{"hidden_act": "relu", "norm_eps": 1e-06, "parallel_block": false, "beta1": 0.9, "schedule": "wsd"}
Each number is 128 + 24 x the weight over the matrix's rms, rounded and kept within 0 to 255. Layers, rows and columns count from 0.

# layer 3 MLP up, 1280x320, rms 0.142, rows 451-493, columns 80-159
[[109 142 139 142 109 134  56 122 133  82 140 133 129 157 131 125 143 146 139 127 102 152 125 142 114 132 169 144 113 154 125  90  87 155 145 117  82 130 114 128 157 122 165 110 126  91 141 128 128 175 141 144 128 128  93 173 148 126 139 113 141 104 154 137 170 121 113 113 139 129 160 136 123 156 111 128 134 111 137 128]
 [120 130 104 133 113 139 112 190 148 175 143  95 167 146 160 126 134 131  99  89 139 102 140 133  92 123 163  86 166 135 140 141 162 119 119 134 148 110 137  91 105 132 152 112 134 125 126 153 123 117 122 118 167 159  98 137  86 119 103 127  78 161 128 112 126 134 115  93 152 143  98 149 150  80 139 114 105 136 149 108]
 [ 86 120 103 145 126  81 152  86  88 134 111 142  86 159 132 138 105 137 134 137 135 159 121 112 113 117 123 165 157 105 127 126 134 101 127 110 190  92 182 109  85 111  83 158 140 101 166 111 143 155 175 119 138 132 161 149 129 102 143 131 124  81 142 169 113 136  75  96 141 210 129 161 129 118 151 141  74 162 142 115]
 [100  89 115 155 131 124  86 155 124 127  96 114 140 120 128  86 130 136 116 148  73 130 144 167 163 119 105  98 160  98 157 100 130 119 147 133 136 108 135  80 109 145  76 141 164 122 113 138 141 114 170  96 186  92 161 107 156 131 128 138 154  95 122 112 139 146 160 127 150 109 116 108  88 160 119 125  88 131 141 119]
 [129  96  81  79  87 121 152 137 146 165 123  85 146 209 116 111 106 168 123 144 143 164 132 147 143 128 121 120 135 110 118 127 150 119 128 102 119 174  96 119 151 147 128 104 122 128 111 134 112 140 137 113 143 188 107 144 125 189 158 154 154 170 137 121 131  96 130 153 101 132 139 141 159 120 157 116  79 120 103 128]
 [140  90 145 128 106 106  87 144  88 125 137 116  96 139 125 118 142 100 151 140  78 113 128 102 147 114 104 109 133 164 157  79 155 115 109 182 163 122 150 111 128 162 120 113 165 122 141 118 120 141 142 133 107 142 115 130 133 127 147  88 132 123 162 173 130 191  85 150 138 110 135 133 136 132 119 149 127 122  87 151]
 [129  99 116 137 135  90 120 115 115  97 107 124 142 130 154 117 119 142 144 149 111 109 107 108 112 114 147 119 102 138 124 156 102 127 152 108 141 134  79 135 113  84 132  97 156 130 102 130 131 107 118  80 131 138 111 119 120 123 128 141 137 125 148  87 107 127  89 133 143 121 107 162 121 115 119 156  95 165 109 151]
 [176 120 153 161  84 118  98 148 122 134 124 159 118 110 143 123 161  82 170 105 121 143 140 126 111  86  91 122 137 129 128  97 100 118 142 150 145 149 117 153 151 154 101 142 125 128 128 112 115 115 156 155 141  92 136 125 141 135 136 116 185 105 115 174 149 146 103 125 128  86 106 137 147 127 172 134 103 106 172 150]
 [142 118 119 119 127 126 104 102 123  95 116  79 153 134 149 160 174 160 119 157 190 129 186 150 119 135 134 152 128 180 116 120 121 119 158 144 161 141 110  95 136 124  76 108 135 139 129 134 142 137 127 107 152 142 146 118 141 137 128 115  78  82 140 133 130 144  98 117 133 149 124  73 143 142 129 123 129 132 117 133]
 [ 77 124 139 124 123 146  96 133 128 122 126 161  78 158 102 156 187 145 101 182 134  98 115 124 149 124 101 153 138  75 144 123 132 108 110 162 117 126 149 108 118 103 148 114 177 123 140  90 113  96  87 113 150 162 120 162 154 117 116 150 109 106 105 144  87  95 150 117 133 146 146 131 162 193 124 110 114 134 150 160]
 [111 168 131 139 128 121 111 170 116 171 137 135 148 160 138 165  84 124  94 112 114 147 141 119 107 148 152 130 126 106 164 158 170 142  86 156 113 144  95 130 149 135 129 135 125 120 136 135 143 134 131 149 127 150 164 131 125 131 146 130 124 120 130 139 117 113 148 150 142 110 153 112  98 125 149 132 164  87  89 114]
 [125 120  83 123 149 111 114 111 142 147 133 118 121 151 123 105 134  95 132 152  92 109 142 121 144 131 130 128  98 128 108  85 138 129 114 118 100 174 115 128 172 152 148 156 116 156  97 116 166 131 117  86  99 159 129 137 101 115  88 114 121 129 123  98 159 156  91  94 115 146 101 162 112  86 156 145 105 131 112 164]
 [127 128 136 141 111 110 132 105 130  94 171 137 147 122 168 125 112 125 123 115  90 131  87 114  70 147  94 115 110 109 132 128 149 128 128 120 144 178 162 115 154 128 139 148 132  49 123 131 124 133 130 114 126  97 136 145 130 113  97 139 130 117 131  92 119 126 159 116 108 158  95 130 171 174 103  99 132 104 136 137]
 [141 160 133 157 169 132 111 132  73 142 117 156 114 113 137 146 136 145 115 176  87 132 161 118  75 149 114 150 128 161 117 132 155 147 168  96  85 156 124 158 140 167 162 137  99 122 105 109 139 133 103 126 101 129 122 157 147 134 128 150  96 104 136 172 150 112 109  76 137 137 112 110 123 130 120 120 107 147 119 113]
 [137 114 115  91  91 102 126 148 130 176 137 132 120 123 122 152 111 163 149  92  85 116 103  87 152  87 127 117 157 148 147 129 119 149 144 131 123 132 109 109 113 164 148 134 169 140 114 159 136 126 132 120  95 131  83 177 114 115 101 177 164 152 104 126 121  93 122 144 105 111 131 154 132  90 150 120 142 137 144 138]
 [146  95 145 136  98 126 121  99 115  40 104  95 158 157  86 170 134 120 118 149 120 117 142 104 117 167 153 141  91 123 179 152  99 145 130 124 104 175 103 134 112 137 119 125 134 163 140 100 155 166 134 123 150 137 114 147  81 183 152 146 109 159 137 118 127 107 157 124 155 143  92 167 164 114 102 117 105 130 137 133]
 [ 96 100 119 122 145 110 149 139 157 174  99 143 109 137 121 109 107 154  89 142 161 117 145 133 157 115 103 130 136 113 111 131 150 137 151 111 112 103 153 171 142 107  57 113 110 140 100 148 133  89 134 140 132 121 106 150 115 123 113 144 112 120 130 156 146  83 167 153  79 135 161 132 148 131 177 120 135 138 112 139]
 [104 153 156  84  87 154 118 127 102 135 138 140 123  78 140  82 162 120 153 125 115 116 134 109 115 120 107 116 141  89 125  76 130 133 123 146 116 154 121  85 126 137 138 157 132 109 109 132 143 124  80 150 144 102 165 109 137 117 170 153 105 136 124 153 110 107  85  72 137 149 105 126 143  86 150 133 104 147 133 171]
 [111 100 101 101 109  91 135 127 177 145  98 120 134 117 156 135 122 132 144  99 119 131 103 128  93 118  89 108 155  90 135 156 148 140 140 148 132 148 127 121 141 141 123 135 109 123 124 122 134 136 158 107 111 101 123 105 124 146 124 115 124 124 118 186  92 136  97 132 134 105 132  94 101 116 133 122 129 112  95 141]
 [115 105 100 134 104 128 126  93 140 109 161  94 109 146  79 168 125 150 136 138 104 148 137 158 112 102 163 133 113 128 122 145 134 133 168 158 143 127 136 143 135 133 125 140  92  99 164 105 162 151 154 118 162 109 135 157 108 140 104 135 119 110 114  90 168  87 123 126 152 120 129 128 157 141 126 153 124  99 128 110]
 [140 116 144 161 139 149 140 127 154 118  94 112 142  94 130 109 145  92 121 123  92 127 182 161 137 139  95  84 142  99 137  67 129 117  84 126 162 126  89 119 120 121 101 159 158 142 164 134  93  88 142 136 136 144  89 130 143  98 113 180 139 127 140  88 113 139 143 146 124 135 151 157 129 172 164 147  86  94 120 140]
 [111 112 135 112 137 174 165 130  69 165 169 139 161 156 114 144 132  99 130 111 121 137  94 151 139 173 170 128 138 130 174 133 157 146 154 134  92 138 148 124 169 112 121 116 149 134 163 175 133 122 131 115  86 110 146 140  92 141 125  98 127 131 115 107 115  89 139  95 175 127 139 149 115 112 125  96 150  94 128 138]
 [111  96 120 134 103 101 114 147 132 158 107 105 132 163 144  63 107 155 104 117 151  79 122 137  99 135 135 105 163  87 160 100 154 126 134 132 127 134 148 138 151 114  93 144 118 108 120  93 122 154 130 143 118 133 116 113 105  84 100 178 133 155 124  92 168 123 125 130  98 134 139 137 107 135 152 126 164 133 164 117]
 [166 106 109 152 100 107 180 144 133 123 154 145 132 157 133 123 127 176 148 115 149 149 161  80 147 135  96 108 127 145  72 112 127 128 148 152 131 145 150 116 133 160 108 133 144 125 139 145  93 152 164  77 137 116 182 121 120 125 121 169 143 157 173 168 126 129 128 143 140 139  83 126 157 136 139 114 109 110 120 151]
 [102  96 128 131 109 154 136 147 125 132 142 136  85 147 133 157 129 113 137 121 119 103 103 129  94 166 129 133  78 122 175 134 109 153 130 119  92 147 144 123 121 113 128 124 130 152 154  87 135 141 115 111 161 150 159 100 141  90 139 123 126 103 138 122 131 145 179 103 118 154 143 154 121 161 110 117 145 169 108 140]
 [126 141 143 121 107 100 110 118 126  83 112 117 139 126 117 130 113 126 104 162 144 134 149  78 149 144 104 127 142 159 108 141 107  89 149  99 103  93 143 155 159 126 124 104 114 122  99 103 146 149 140 152 117  93 130 118 117 157 161 146 137 105 162 125  88 119 122 116  99  90 107 103 124 130 125 121 151 113 112 136]
 [119  74 103 166 118 156 146 109 147 123 151 110 151 145 104 114 120 130  99 111 175 147 151 138 115 126  92 138 116 108 156 148 162 126 104 151 136 142 148 145 151 133  71 114 118 127  90  98 183 116 176 136 135 124 167 133 149 174 111 128 141 126 119 115 136 135 128  58  85 120  95 138 105 133 130 131 144 163 161 129]
 [146 162 161 133 142 142 138  80 156 131 138 147 106 124 162 123 133 110 100 123 116 206 136 100 109  75 128 140 121  69 133 108 131 100 158 107 156  91  89 179 103  89 128 147  66 108  99 154 129 163 134 129 139 118 155 176 150  78 143 140 133 148 112 124 108 127 177 184 128 130 136 139 112 168 140 111 126 116  94 149]
 [147 111 114 141 123 135 158 106 146 100 112 101 126 121 162 101 112 113 120  94 156 120 132 123 123 133 157 151 137 127 139 138 173 143 156 149 149 150  98 125  76 114 171 142 110  87 150 100 120 141 113 159 161 134 127 128 167 109 101 137  92 101 140 134 121 123 135 116 127 157 162 101 130 135 148  97 138 140 145 167]
 [134  59 118  83 117 153 154 137 136 180 164 163 120 131 155 119 120 179 144 160 128 135 182 127 124 133 117 142 162 154 171 143  87 116 165 149 152 132  99  83 158 176 111 114 139 115 135 162 134 108  98 103 122 158  98 151 145 123 102  76 123 129 127 116 132 147 143 109 123  81 108 115 124 143 103 158  78 119  98 153]
 [102  89 135 162 116 206 119 128 117 163  97  73 159 115 132  89  97 138 130 137 102 150  98 152  93 115 133 130 161 138 149 147 134 142 132 159 116 164 100 105 111 163 107 140 173 134 126 125 121 195 120 105  98 123 195 131 135 118 120 160 144 113 151 141 191 136 124 126 128 105 166 137 135 117 111 104 182 113 120  93]
 [134 136 142 116 117 113 131 117 115 147  72 145  76 102 135 109 139 117  96 158 131 136 156 151 119 107 132 137 131 119 110 131 129 133 107 140 132 129  68 128 161  99 103 122 130 126 122 135 117 114 141 131  98 128 120 158 130 111 115  97 117 102 135 104  97  84 138 126 179 127 157 131  83 146 140 117 180 161 170 142]
 [122 146 100 111 153  94 110 147 146 101 149 138 163 153 156 133 138 118 143 145 133 119 143 116 145 158 119 153 187 132 124  94 122 132 167 176 105 162 105 127 117  94 143 138 148 125 158 104 134 129 118 115 145 103 136 125 120 111  93  83 111 156 141 125  97 145 173 128 166  85 139 142 126 156 124 170 164  94 123 154]
 [125 131 104 160 133 153  79 128 130 150 142 124 156 132 121 137 141 105  90 181 168 151 160 116 120 115 110 138 138 147 164 103 137 108 140 149 190 106 110 115 103 163 132 104 111 111 110 153 126 114 118 130 146  98 164 117 146 128  88 166 136 131 140 143 171 137 108 125 160  92 125 134 164 119 145 183 151  99 106 112]
 [149 126 135 114 133  98 118 127 149 137 114 112 128 104 172 170 124 149 159 154  87 123 101 111 123  98 125 121 134 145 107  90 158 176 170 141 134 105 119 137  99 100 124 126 138 149 125 110 147 131 138 145  94 131 108 137 161 130 139 111 115 154 114 114 161  93 131 154  81  69 101 109 117 137 136 131 137 126 142 108]
 [168 155 137 114 127 152 142 130 158 103 130 113 147 126 134 105 125 125 134 148 109  95  96 138 159  94 112 138 113  91 140 115 137 134 141 114 118 121 129  91 154 108 100 125 134 131 162 118 114 130 151  99 117 116 134 164 133 175 128 133 132 142 153  88 155 121 131 145 138  88 135 127 139 132 137 130 112 162 128 112]
 [157 103 124 110  55 136 156 163 118  97  85 164 161 116 155 136 145 124 130 140  81 114 166 114 117  85 128 119 109 128 156 114 123 172 163 126 135 153 135 139 127 132 169 130 123 148 109  89  82 127 132 121 100 132 145 158 126 119 127 104  97 120 139  57 148  76 127 132  98  79 111 107 108 121 144 166 159  95 167 149]
 [ 91 127 144 117 141 127 148 127 138  98 150 125 117  85 135 145 105 125 158 138 112 121 153 110 105 129 153 130 134 116 163 156 102 124 114 154 107 123 112 106 118 133 131 137 139  99 137 107 115 103 128 145 140 128 111 162 150 180 117 108 111 138 144  97  93 124 110 137 102 133  85 154 155 153 139 135 110 123 105 132]
 [130 139 102  81 163 140 109 138 112 104  86 144 123 108 140 104 152 157 133 141 111 134 139 108  82 145 139 128 131 109 145 129 112 103 138 116 152 105 139 101 153 101 113 143 164 150 104 108 135 143 138 141 117 138 149 128 114 115 118 118 120 143 130 125 162 117 119 109 124 133 111 124 146  92 126 190  95 118 110 128]
 [137 131 148 140 127 150  85 137  95 113 117 142 140 120 116 168 154 165 123 133 178 131 151 129 121 123  98 100 152 154 132  95 144 129 147 116 101 145 109 116 116 131 118 122 129 170 141  66 130 124 134 102 113 163 137 143 117 125 102 123  93 118 157 168 131 130 160 126 127 110 139 103 124  95 146 114  96 149 126 146]
 [140 136 182  72  76 140 170 140 131 123 130 140 118 142  67  93 120 134 129 119  78 159 126 139 101 151 135 120 116  91 140 122 155 152 123 107  93 132  89 140 163  97 129 145 141 127 135 163 113 112 118 122 129 141 153 121 177 156 121 109 156 145 109 125  96 147 126 137 140 121 126 128 126 121 106 135 137 147 127 116]
 [140 144 121 125 133 149 147 128  67  86 104 124  65  99 141 133 141 127 100 127 184 130 124 120 106 174 107 108 121 144  73 158  77 104 110 154  65 117 134 106 120 124 117 143 103  94 123 150 126 116 146 138  85  91 156 117  98 147  72 138  64  99 110 131 118 155 149  98 126 135 127 168 119 148 109 132 130 177 106 130]
 [108 138 128 121 122  91 139  82 123  98 124 123  90 176 153 117 126 131 148 120 107  99 150 147 119 132 133 170 107 125 125 108 121 131 143 139  89 170 145  87 122 116 119  92 131 150 113 112 156 163 116 102 166 119 133 107 133 128 125  97 102 136 141  96 126 105 144 131 107 136 137 160 143 125 126 144 112  78 126 131]]
# layer 3 MLP down (transposed), 1280x320, rms 0.136, rows 451-492, columns 80-159
[[162 167 126  74 140 122 165 126 132  98 191 118  94 122  90 109 142 152  88 100 145 109  75 161 131 112 134 125 103 117 117 113 128 167 133 174 106 155 134 123 111 105 147 132 142 114 150 109 121 175 127 100 115 121 132  93 100 116 128  99  80 114 121 159 110 156 113 151 168 134 140 130  98 115 128 116 135 102 151 153]
 [155 123 104 112 105 159 148 150 133 157 130 104 156 118 141 151 169 146 139 149 182 115 133 142 152 115  70 132 105  87 124 126 143 130 113 113 156 147 131  71 128 148 107 130 133  94 113 126 164 111 131 103  99 127 138  69  54 160 122 115 153 168 128 136  52 147 112  77 109 115 156 103 113  85 156 116 129 121 120  94]
 [114 105 134 125 134 121 167 113 104 126 105  83 136  91 133 148 149 124 115 185  99 173 132 147 116 102 166 136 178  90 158 122  58 130 153 177 103 156 141  78 133 157 135 123 168 152 114 112 157 114 124  97 132 126 167 119 123 118 151 136 142 154 108 148 138 199 118  63 139 168 154 114 167  83 139 129 121 122 146  92]
 [108 179 141 140 140 118 132 127 180 154 129 180 164 133 138 133 121 102 143 163 161 108 130  86 157 143 121 167 120 128 134 131 124 135 167 119 134 141 158 142 140 164  99 135  76 117 147 153 131 153 146 156 130 153 126 101  95 126 120 115 154 148 140 119 123 127 115 141 104 137 119 100 130 132 127 175 141 138 122 112]
 [104 140 136 147 152 113 121 163 128 155 133 110 128 151  97 148 132 143 149 106 171 150 112 133 153 126 129 148 135 150 106 147 157 132 138 151 137 134 126 113  96 153 137 139 126 110 138 122 119 148 148 184 132 155  94 149 121 130 150 187 126 109  94 118 150 120 138 162 154 100 143 182 145 120  90 116 106  81 146  92]
 [138 123 171 136 132 114 125 129  75 122 108 148 111  79 127 138  96 117  55 137 143 133 167 145 127 135 106  90 138 156 105 165 100  93 161  99 177 123 144 152 112 155 110 134 140 143 147 152 108 127 183 113 114 139 137 143 123 121 137 191 124  76 110 144  89  90 136 120 115 111 164 163  51  86 178 172  69 107  89 106]
 [125 121 140 100 124 111 153 128 104 135  94 126 117 102 122 122  99 139 131 121 128 120 137 139  90 133  99 144 138 110 110  95 146 123 136 144 107 136 110 154  85  95 177  98  97 113 105 136  94 108 155 118  91 165 167 154 114 115 150 128 116 122 128 176 118 133 101 163 137 180 176 130 120 159 127 102 117 138 121 118]
 [150 136 144 116 123 133  92 157 179  93 134 119 146 132 126 116 141 104 152  89 103 128 110  89 123 117 111 111 126 121 156 116 111 157 124 115 115 158  94 144  99 163 115 124 119 115 152 143 188 103  94 115 134  94 109  89 143 142 124  96 135 125 125 133 103 165 115 151 142 101 106 157 165 153  99 159  72 107 147 109]
 [148 174 107 124 142 187  34 140 155 128 110 123  97 108 114 116 133 164 113 103  61 120 108  80 160 114 145 126 157  92 117  96 123 149 159 119 157 141 124 120 100 108 163 147 174 155 113 120 118 150  84 118 140 179 155  60 119 135 163 157 171 163 136 118 170  87  97 158  63 136 163 181 131 119 146 123 106 168 161 114]
 [144 189 146 145  71 121 141 120 124 157 156 133 107 148 130 112 131 168 125 134 116 151 142 135 113 141 115 142 112 104 140 112  90  86 160 126 132 146 109 104 138  99 137 129 141 142 152 185 143 134 157 160 117  99 110 133 108 116 117 131 128 161 132 151 145 137 125 145 103 116 105  72 140 172 138 120 121 125 109 126]
 [126 135 138 116 144 151 156 117 136 121 132 129  88 136  93 123 141  85 143 127 141 157 131 117 172  92 147 149 109 114  88 118 149 101 147 104 119 138 163  94 130 156 118  93 154 129 111  89 114 152 133 155 152 137 109 125  98  96 118 126 130 107 129 126 137  96 120 155 135 167  86 139 107 150 125 137  92 175 113 170]
 [119 100 140  83 121  73 131 118 120  71  97 122 124 111 131 101 130 134 138 113 113 120 133 129 132 126 153  75 126 121 134 104 139 133 144 121 116 114 125 136 137 159  85 171 172  91 106 125 117 115 121  77 134 102 158 156 153 155 160 122 139 149 135 132  96  98 121 165  81 117 187 124 149 136 181 113 129 145 133 147]
 [137  86 103 159  95  85 159 105 120 182 139 150 114 146 126 182 137 152 103 111 151 116 141 125  92 134 147 132 103 165  72 119 128 135 112 160 142 143 134 119 133 141 115  84 110 158 142 132 125 123 108 156 172  85 165 159 108 131 121  97 142 146 132 124 138 147 130 105 111 131 138 109 137 147 120 163 120  98 141 114]
 [112 151 103 136 102 104  99  78 126 120 134  91  99  99 118 176 130 135  86 141 112 149 127 122 117 115 126 115 120 121 153 136 168 145 100 127 152 110 106 133 173  97 147 109 118 112  82 109 107 131 129 110 149 118 124 124 110 113 129 126 115 122 144 182 167 152 149 151 128 116 164 122 111 178 118 119 109 150 177  97]
 [132 112 141 113 130 127 111 114 143  77 117 109 123 151 138  96 153 135 150 120 136 122 135 133 122 168  81  33 113 119 131 125 183 122 110  87 101  94 111 123  86 170 101 113 136 184 107 136 100 114 132  78 115  69 133 152 150 136 134 134 158 102 177 138 123 140 129 127 120 153 117 135 143 117  73 169 138 137  96  86]
 [ 87 123 140 137  92 163 145 154 120 125 134 132 136 105 129 197  97 166 135 125 146 107 160 118 135 113 142 142 102 148 131 148 122 119 155 134 123 161 135 144 136  95  99 126 129 147 158 126 140 139 146 165 132  99 118 150 103 132 114 124 118 131 114 142 111 112 103 108 102 120 159 154 158 170 135  75 122  99 112  94]
 [102 136 116 146 109 101  98 136 121 143 134 136 123 133 134 124 143  96  97 136 129 112 114 175 162  99 155 139  84 118  91 115 163 155 155 155 171  76 109 146 146  88 118 103  94 157 158 113 103  72 119 122 170 104  92 143 101 152  97 101 136 149 108 132 140 128 140  88 125  98 131 150 164 143 151 142 106 106 131 171]
 [133 169 168 171 157 124 104 152 121 183 107 121 134 121 123 157 130 128 113 121 137 159 211 112 139 101 136 121 134  85 111 154 123 139 137 120 123 124 143  94 145 117 124  90 143 151 149 147 181 134 155 105 124 130 108 156 104 124 120 137 129 162 104  99 114  61 138 153 124 134  84 138 145 141 133 129 164 151  85 157]
 [100  92  97 131 136 148 100 117 133 105 143 104 118 127 158 147 112  81 115 106  78 130 164 126 167 109  96 122 132  79 157 102 121 156 120 114 114  76 117 180 144  83 101 114 180 107 129 162 149  78 122 109 162 127 104 118 133 152 138 171 156 149 165 146 130 157 155  97 115 101 140 140  72 113 124 120 169 170  98 129]
 [137 147 116 132 145 132 141 138 192 154 122 112 130  98 119 117 128 121 157 175 138 140 121 120 197 138 110 148 169  92 159 133 126 107 142 162 113 142 171 106 118 161 105 121 149 117 109 134 137 126 152 158 120 161 123 119 127 131 139 130 146 148 132 143 131 142  80 155  94 131 150 131 129 145 142  80 140 101 143 137]
 [138 141 130 168 167 123 115 171 153 137 117 151 128 119 155 134 131 133 146 105 112 165 118  97 110 150 175 129 154 111 135 137 110 177  99 157 120 135 139 132 121  49 177 168 120 121 157 157 123 137 130 126 109 119  77  75 103 137 176 104 137 139 127 123  98 129 139 146 113 142 127 165 116 143 147 179 129 172 139 121]
 [120 132 122 144 135 137 126 130 106 125 145 115  63 137  81 144 100 123 147 154 145 181 115 122 131 148 125 119 145 131  53 159 125 158 144 115 131 109 160 163 150  67 119 136 150 162 112 168  95 136 140 119 132  89 141 126  91 116 145 112 109 100 122 130 119  98  92 120 125 150 155 107 116 131 148  93 107 119 147 160]
 [146 124 137  92 121 143 135 145 169 161 121 105 108 105  91 103 129 132 131 152 126 130  96 171 129 144 124 125 158 134 161 138 150  84 125 129 111 157 123 108 130 180 108 134 113  97 139 111 122 142 173 142 129 132  94 113 171 123 106 139 139 129 136 139 127 134 103 134 133 123  92 147 151 122 137 128 147 119 144 147]
 [135 113 175 153  95 139 174 114 109  75 128 140  59 165 121 105 105 144 117 125 142 130 152 119 167 132 124 123 131 125 155 101 130 115 127 128 146 125 166 108 142 125 133 149 155 130 136 189 126 129 101 117 136 132 123 125  98  67 124 103 174 152 121 155 150  96  88 140 120 157 118 115 148 137 137 109 100 127 112 179]
 [ 98  94 120 148  89 138 116 106 124 134 130 177 150 155  83 131 115 144 143 113 137 160 132 136 139 142  96 126  91 115 116 148 131 169 126 133 128 111 109 131 143  76 101 137 145 123 128 119 175 151 109 130 134 119 153 133 100 150 142 134 129 131 111 120 121 151 118 157  87 165 145 126 130 126 151 148 112 148 109 174]
 [154 137  78 134 106 140 111 136 147 120 149 116 126 157 139 126  80 154 154  98 133 120 112 105 134  99 134 144 139 176 140 106 113 105 129 102 104 152 143 100 140 137 121 119 128 174  88 109 143 121  70  83 123  97 129 160 109 152 127 127 141  96 150 136 135 137 130  63 147 122 156 107  96  98 139 154 188 101 105 139]
 [110 108 121  79  90 105 124 110 105 119 123 138 131 118 136 130 114 152 144 115 136 101 147 110 155 110 135 114 155  96 159 144 151  89 125 153 142 116 139 158 117 134 117 130  91 119 143 150  91 177 157 111 101 139 136 114 135 130 115 145 177 142  92 149 126  87 110 105 139 136 154 127 153 125 155 169 100 164 129 132]
 [150 128 159  92  93 178 156  97 128 161 112  96 106 113 137 114 118  49 112 123 146 166 160 117 151 167 135 174 135 138 138 134 102 117 171  91  98 109 147 126 117 113 161 133 110  83  95 142 134 146 113 119 151 144 139 135 127 108 120 125  75 101 161 114 160 127 105 147 106  72 171 152 127  93 107 107 125  95 187 106]
 [ 78 174 102 120 150 170 133 102 104 151 142 102  97 130 126 129 123 102 127 125 115 112 121 142 115 148 147 144 116 118 148 102  95 100 143  94 145 142 102 161 136 135 108 122 147 132 144 126 135 154 120 115 126 120 107 155 119 111  65  70 158 109 114 116 111 144 150 119 109 112 155 128 139 123 113 110 127 141 128 146]
 [ 73 131 145 134 110  93 125 142 131 169 127 130 178 144  99 193 119 129 137 123  95 105 104 188 126 117  91 161 148 117 113 126  96 131 126 173 130 124 112 154 156 156  97 194 123 148 131 117 144 164 194 202 172 184 152 124 158 152  86 168  83 106 116 142 176 115 108 144 112 145 143 139 122 102 109 149 189 127 105 153]
 [122 124 116 108 176  97 121 108 150  93 133 101 110 128 124 123  95  96 134 120 119 157 145  87 144  97 131 143  97 108  71 108 104  90 135 144 128  98 124 154 104 148 136 142 120  91  93  94  79 131  55 156 182 136 130 155 145 103 118 118 132 166 133 117 106 150 136 123 114 126 132  98 111 171 136 156 143 129 125 117]
 [140 167  97 136 159 173 127 157 137 116 118  98 106  85 136  70 137 127 142 145 123 128 111 134 147 145 127 181 151 139 131 149 145 132 128 169 129 158 170 171 157 153 165 160 106  92  97 121 142 126 100 134 114  87 119 142 105 138 149 139 132 116 139 136 147 113 117 130 132 140 118 113 163 164 124  84 114 125 149 140]
 [ 97 128  70 132 136 128 104 173 140 120 133 147 163 118 135 115 130 122 168 132 122 133 116 134 160 126 161 126 163 124 137 121  67  87 115 109 141  98  89 159 164 114 103  63 148 140 127  89 120 155 130 137 115 168 173 191 186 124 146  79 118 134 138 109 152 141 118 180 155 133 175 176  92 168 103 117 124 139 105 128]
 [ 94 130 101 123 128 141 151 119 138 116  94 147 138 124 104 161 135 132 107 110  71 120 106 108 160 141 157  82 132 117 173 177 145 108 134 126 112 149 114 112 151 118 130 136 131 132 150 118 139  95 107 109 143 134 135 150 157 127 136 116 109 135 104 113  78 142 124 159 107 124 163 130 147 129 100 181 110 174  95 153]
 [111  81 126 112 127 124 107 130 135 129 179 169 104 100 125 167 135 112 106 131 154 126 109 148 109 154  84 158  97 133 103 131 154 133 147 151 126  97 138 133 100 151 172 154 124 144 120 145 138 121  97 128 111 151 122 172 147 121 104 104  65 117 153 140 144 137 140 106 118 118 113  84  82 112 121  82 134 140 121 100]
 [155 117 107 136 158 114 106 148  76 122 138 184 110 132 160 164 126 107 108 148 120 116 124 163  96 132 121  99 157 135 137 192 135 102 118 128 122 177 114 141 109 122 135 124 106 142 145 103 152  87 173 163 118 140 150 123 104 117 122 133 106 153 103 166 132 134 148 143 125 114 135 179 108 110 134 106 136 158 107  78]
 [158 133  98 145 178  90 128 138 131 106 163 167 131 158  79 142 110 117  65 189 168 113 125 134 173 134 135  88 105 118 149  92 111 169 109 113 133  86 134 136 141 148  91  89 118 148 102 124 167 171 158 134 132 136 134 133 141 126 137 124 133 110  90  96 131 128 133 100 120 103  97  73  91 147 115  81 129  79 145 133]
 [179 130 121 135 149 144 111 105 142 121 123 135 102 130 163 129 126 137 127 125 119 113 135 136 119 103 112  83 126 117 174 124 121 113 116 163 131 142 163 164 188 135  86 119 110 179 138 122 129 164 106  73 115 111 142 162  90 140 107 145  78 112 116 117 124 119 148 163 143 107 118 163 153 174 128 138 124 115 121 110]
 [162 133 129 111 136 148 126 113 155  97 138 123  94 111  98 149 147 147 108 119  96 132  85 147 143 155 107 146 152 136 140 138 138 134 166 145 156 120  93  88 155 132 105 143 124 106 165 150 165 123 117 138 109 109 167 154 104 133 138 126 106  99 156 149 138 122 106 141 138 137 141 146 123 145 157 159 120 131 149 170]
 [143 102 138 111  98 113 127 120 100 127 132 122 124  92 140 125 128 161 131 119 145 141 105 169 164 157 128 109 142 101 136  92 116 105 141 104 137 110 130 135 149 150 135 160 124 122 134 132 150 137 139 122 109  88 109 152 108 143 129 148  90 124  80 169 123 156 156 155 149 111 115 108 147 137 153 111 102 184 127 120]
 [147 122 124 130 131 167 137 151  78 121 128 115  97 131 118 157 144 128 151 160 137 111 127 114 119 150 117 154 115 106 149 119 123 117 140 124 143 113 128 121 136 122 112 157 133 120 121 140 130 117 105 156 109 137 158 116  83 135 108 102 131 115 112 132 147 137 114 102 155 138 103 140 113 136 153 162 100  93 130 122]
 [105 141 159 132  87 109 103 104 139 150  95 140 114  99 117 159 120 141 151 139 134 144 142  95 115 134 171 122  87 142 106 115 141 137 102  99 103 161 191 126 105 103 117 167 124 162 110 132 132  98  84 160 137 124 145 147 127  91 133  95 156 169 153 116 166 120 120 113  96 102 134 183 153 144 137  90 153 157 128  84]]